config = dict(
    num_hidden_layers=13,
    hidden_size=192,
    num_attention_heads=6,
    num_key_value_heads=6,
    head_dim=32,
    intermediate_size=1152,
    vocab_size=1024,
    hidden_act='squared_relu',
    norm='layernorm',
    norm_place='pre',
    norm_eps=1e-06,
    positions='rope',
    rope_theta=1020.0,
    rope_fraction=0.5,
    qk_norm=True,
    attn_scale=0.359,
    bias='none',
    tie_word_embeddings='early',
    parallel_block=False,
    extras=['some layers without positions', 'some layers without attention', 'local attention windows', 'shifted keys', 'gated attention', 'exclusive self-attention', 'value embeddings', 'hashed n-gram embeddings', 'an embedding shortcut', 'learned residual scales', 'skips across layers', 'capped logits'],
    init='normal',
    init_std_qkv=0.0361,
    init_std_o=0.00707,
    init_std_up=0.0361,
    init_std_down=0.00707,
    init_out_by_depth=True,
    optimizer='laprop',
    learning_rate=0.00147,
    beta1=0.95,
    beta2=0.95,
    weight_decay=0.15,
    lr_head=0.0216,
    warmup_steps=447,
    schedule='cos',
    final_lr_fraction=0.03,
    batch_tokens=[32768, 65536, 131072],
    max_seq_len=512,
    doc_mask=True,
    train_tokens=521700000,
    max_steps=7277,
    dataset='wikipedia_en',
)
Each number is 128 + 32 x the weight over its row's rms, rounded and kept within 0 to 255. Layers, rows and columns count from 0. Numbers have three digits each. The size before them is the row's rms in percent of the matrix's.

# layer 5 MLP down, 192x1152, rms 0.0886, rows 141-191, columns 288-383
098:168130177141145171168113116103158130093116146112150099094152156105186154134109079172110166161129125113047193107140170149103130132182106130133140095109093120084068126097127101133102175178162103076121173177164145119139136115184091164090104052136046109094105082128116136172130087144122089146
098:142145115161135149130117136112112112182091125087141107114127163175098113166151141093103110080133182080150076050114094125081143162100088165060152143138089166181094111118125187066177111163171095099090131118143144063109152109113138223116176199181137117176142131143065116081152182138127118102
103:080159120123168163150089110099152120100118139182114070148120167086134177153138117098176134098118164160076072098122094074117102123098222138140133150142125102118154158071135101078120139197136149109115115174072190117115116058152136141184176154127113135105158153101119158117138119171120129058
101:162075154072154065123135155162115120116136202088100115111152122075091162122140160117146089092142151126147113136124159166129123140070115178104177112142148083146145071126156122139093148145132142135168103161148183089138141127035111154107144150110135115146159155141101170104154139116106147093
102:125125157169110145144108080131147141120159095098126153169105112133109148162162123112132161155119125160122172167134095177063124187093151138143122181151143191157095123198062141105147072139180101152112149144145144203204123155087152164108184127195092116163179087109165073111150118176079115138
095:175080144170171152180132083131177099144121055177130130149094084138124188165096080115115140145108124103129173142164103088094134092084162151156135092110113156134089142096128175126160123117120110212105147120088181102135115150145184125169127135177156099141112177100155163148108130083178149041
095:128135143143106179149111131135150147117139104112137111146060085145113138145139149142126177163167133141142195188191102089148163113170103089120139109125152146109164052113071149103121113118119081117119104144145129142109154148082190129150095088161123099148076161099121121120142141149153162176
099:182133059119093119142153136108111092117125162142145106165122128099070170157110126157145136185113171142160123166168195094133134125169100119132085174077080156087099170171163205119159142133170134107101014165140056141127144141140094150166113067113071131120067138127101121116122077157090142117
102:119115112113137046117152100098111090089080124182084127153180133180153163107081092135141216146137108146079186124148161091074122124134084137146149125095125168156156082136146143162182111139085115110142110131120117113111184105088145084079090126110117121121175048140117105128133170121103089132
100:101127167132114059188138115116069179088140129135153113125182098126069154091157128140157150120171050135067138117131135018074114066086088096111096062108135145121134130119214141104168132135177146128147128157126122128089080145089133137128142075113204079116134145116087176128120104148184192148
099:130116138143105174106234119081133133133142093153100069130136044200089139140150146144125126132082088110144123097119131152126092166131118068161091102110167133138115080094114148123125111187143132130065141122133134125139107129147087134087156140184120130128088090129119135077151089138138141116
100:151130109141120108086217131190139116170093128192080104092175159174147193096116097087123175108134142118180193181142139106114143129114177153121184109110111147057141131173209109119187135129113152129137096143109158157126148188118119124065122160151166119153148135139138203160127160098232185112
099:093100142055062122081144050180176166125178134113153143163149128176174119111167114055152158108114102123102113132169135088120111126103117132045140083117120091151118126191091139110132138120085149129114166143108121147127094097197167117128078091129117132136167010157125105160135125116110144141
103:089090099056129095181131113166123175121126086101150095094127132111144187081090121110161077168107128135128105181088115132146113113178087110038108056099083073171128179119097184107150179145120129110097134094129110112078058125113137140145193118093123116093117177161098148093100117125093199120
100:140121161177150107145160060087124151081148115147101107151110140156107132194078170144178140125118148155124133069178113135091149164142142155109125154115117150130191185088159194207117102181127148131135132079145092183132125093142111107143132120095158086131112155155116143114108116137175124075
097:145138132112109113094095115126100086110137144075117179202135072152150166146121114110064128112142147203157145077126060123102157082152169138115132074119169150108101174156126146092132158141106108099163141155111143136120111122150140094137131163102141148136098130123165169152069182196173119093
097:110143108115118136082111178123127136114109194092131124137113094121116163161117132149157071075088117071116076158149137111073114128174154116192139099127141065135135177138122115145139150113104060105119162140083171151103100141134123099146184130147099161108050095123054156170168111104035198121
105:123161112111100164091171089087174101130077126133124130130090115146113204117078148122161081139161147117151100130156148160133129126124137189150104141167135125120172117084099156149153089125142090165185070107163074064157105064112125112152106075130127156119135200122213068114127194115115131084
099:103150151146120109073129134100152095113150136091081128122052099181103088142121078132121133166129076153107128173105060089145139120128149133178104109106062115138130118152085115109127092135110122200106199139097090155140163123152124048147156118128158147135124109171121067110166130119129194132
098:155101113148105118146106179122105056038200154149156139138160102087138177179164128215111159123149124092113147139153129126157152084153164129128160044169097085125127124151199107171114121108151153134079139131091111119110167134145077081141128099084168175139150157134141093228115138151133114122
098:114090150175117113118134119149134137121092150118084088162124114124150136069081176169116161083126072107156125101091130061144190150053111115101093083125168072077106145117173161125125150109178092173185178109118127149131148130154164124148103098140069133104175178147147114145160103162139093141
103:058086141118155134126149158093155129131115130109146091141122140144170119125122164162113177149105091189081179139116159168175120113129097112031152128157052193112079120121127134159121105124132172139100110138143091192140140099169103171121116121112146154142140171070173081125103122200139150094
099:089057122107193109154127129097173145132074104152189080173148155081165107119188141109119098156118184097037130094134132042125127093135158054143046190136097105155134099065108193123144106149097149160085116147089092138150086144157139165167120120132129118143123078151113141070151095157183079110
103:099126117032081114065172174099121161111143161102121159098141132192170122078127069070106133116110099097128120081095124144155118139097103113169119118157144142123163160173113130102145163146147126098129144131090150160103141167120089086139072102156094114157098117162129133104099086182112158150
101:127110181084164131123159109156135099119148078131144126132121157165102152128119147146047089142084105034121152173154196129116136100126138131152127132097104141144161126173123119176145103136083139149150096118131137171152033133162189146110120105146160126159154102124160151096092073157114108097
095:100081101112163163178110141131130139169168090127184136064133116187126111181087085154138142077078042117144110075127169126146048153123029094102084110118102136090091069121103126125107164108215143094132077186083149189087120121060093093128158189139151144121132118105114134125096187147133114158
101:131138131154098075199145156133118128138035163107138088141121160143174115101123173129074164108132167118171116141150144107132167099046049167115164160149191128160142101099078093129143064112163137080146085111072099107111124106141135156185102095139107133161145158122097163127133136072117106195
098:149129175076101160156103058185117091120135124116119131121170086186119137124070162146079109120115095146146111075131141107103179129117095154104123053088130151134175173165095126109150136123155141125141126168132162126128103130107188153113112129150117170150156095132145117164115091124153121095
099:080151102200101107141195166092179092049174113123134125148169177122049139111131097113154159093146122196092118081116161221120126128102107074180163134136143074123142104099135148159181113150090093101171117084114062076175116128157101208075093138131092131137140173101122154122091093099134119192
098:165125079117109138057127158141149135147125105145127147132096102118112130161120166130075121129096086132100160170140128144106146116122162113142143113124081156117118178106184168123131114090154117144153162139151144130113084073094121110127151145173109072137139107108107180108183137081119049173
100:104119138196093138045128141100148091137120144122122178075134159194118124177103066155124104097143098124097111091136116148156106117113172134132149137110141168107148141138127052112119081168168126179123114148079113128194166167171105148090159131174097172069090140115106182164131143102117183075
101:169121138086136137109076188166140054134161095108081201111073124164119152093117145088164146150113105140135129115191145109157145107103097116151185091153136190151118190119144123081136029129167127130071159154103118049162123138104082151116119144193094074132130121140146145087050115136137107131
101:124193105145101127085099090100088092101151147176105112167115140150160089151126190133150081145107184100175145143130117197152090113188160122182127164154155082149100075166119129122092149147153128078101126060159154099172107170121091084115098137138156113090064140101181099142182097113190088140
100:132179183188159098137140126128127128173208173137109076106126122135202070153119179081098121144117193132143081130091125097104116133167110114112113142115133141072133018112186111103109195148194139142154132116195149127137131149085111097106124143093159181107120089124153118097146136145125119133
102:126213111151126122095155142129141106090161095148147185125117122075133130118088150172089112155093129148118116113123173128126087118136091151127152145075137064117165173155103174118128143209151155115101113180075188103075139156152095107090133164163142118097157094180152087121124150129105178126
097:128164159108158150129101156163138133135165078135140124107133163149122119092162146124110138143172169206141113210107177138093114174154150118172141090129060096094092151104138129137095090168122063122146089146130148097112190112107113101115059195121149141114097152135120121105155168176133161142
099:072110088121108116125189104109169107078140099099139151111119091119070157173092134129099115112124065106105160130119156157115158153129110147118102136146123119115157133157140109123123126156125148122205115145170096099115105108092161148125133172115135131121119070134070199103135169128118127133
099:154127190139095198071146155121143091180115072104122093155112114147121124123113144097146139102177158170219122113094143116079104099124120130196130163118129115165140105118113136091086098163147142150168083099155092114125131077160167124091109108139165162129152114120109209061071195116123092159
103:136135082136204143110150109131204142083127131093098104153102095088109107100146167132111102101060135101198181153077170110178150194172129161080157142072161120171098161123151222185127137124070150166119155169100156116138089131182134105112168128148118116150143103121155080097117128079136168154
100:122099131130111196180100081112140132154133156154108129150082147118151107170147147155161117138103165130120087128134161148089131067116160099135116116166138102115148140129127101064131094106100095073119110130097078176103123094126099103162176090175169121133162103090083117166089164173147115093
100:158134147118114134129052087131115151191089050224087151134110111146144170116153150080155105074112133139115120121124127105095118135118123139121157106155110141089095150101127110086126095130157063102187103165134141129165107253147141142162110129119093181123137110099119130149144160126142133065
100:152105091159115105128169134148132143085128132082161177140183124122129098107149110093081122101086099175139071115126107158068149102134188157144184113103099119144091109153124076120125148112113106128163137122087105077156055117139107118141080143058134014155132153123136170212130135107148087160
097:098122161127160110129200141102078125170151120121099143154113115170120122101130135128117130094041127144169081165125114131159103128145105174162170175109140162127122093171123108175157117095159159155164121121127141137190145150133104126164101124047101079144069161120147139148193103152115114125
099:161188122158139188087132170141127132112087120140123099153072066110146117138121085082095083167131180100109154129141087051115055171180118145150087065142226144153134106137062127144197119159079066123072108133120189081125180141131123148127123096132146099149159076129143147131138139098115154102
098:145146170115164106165117169072126198103143140130107125076146126127097111099174061162127174186164153180139164185094135116137123107145162119163105087178160178152122156130131109047122148099121116089098088138143132142127044156130135155105126184131133128141139113173098074137128132111132151151
099:105132107139120092136112126138113123176088137149107126147124131088167051106103138130139094160142126091157123119140132174074103093150121140104160110161114113125039134152178067140129102101190136147126181100153156147102154197148120112037135129167093090136078140091093124146182111116123156103
099:166170125134199100130106147166133146102183150161129121125138149174170164117150185124146114210165132091153117095118098155104151111140138163150097101158119140085086116139085162120109138147123124135200144128142170085101055122140151138111163133135140103172139152186134108137106133125135162123
100:119148125084160133155141110094169121116068121112077104156156136148106084171138113123123147093124142185090183129107143160065129158132134149108065110115137071149180127098047145100121169110129186149184140145113128167141168115149105117168185144156064127156175160063147127144124141124147126136
103:094150121110112087161122131115113175104090135135164135160151144124121132124167143077132151133162119213129136101117100164186116140145068136133147122156099121104087144136182231106130168112096132110073159221139055100143146161173131063132111067194083124090120154121090136090135173142115078200
102:165144143095118095194157087096117124121124153141122161089108106148140191058085157084175133114154125134094082124139139121148212089076122125093095184057119092112122070183160072073107111157041082148130144139085102111085144132170111135137032095117154101125078121150113111182061104143111123118
094:136102138093080109061161126167139181168136089144137127108101102125051070134122077135131138189189153109099149152132138105107106140131113158218090156143158170120154110101147201151112123110115033148146132138130092160063159104143101036141126052128115107151112167128169133099161101085109097157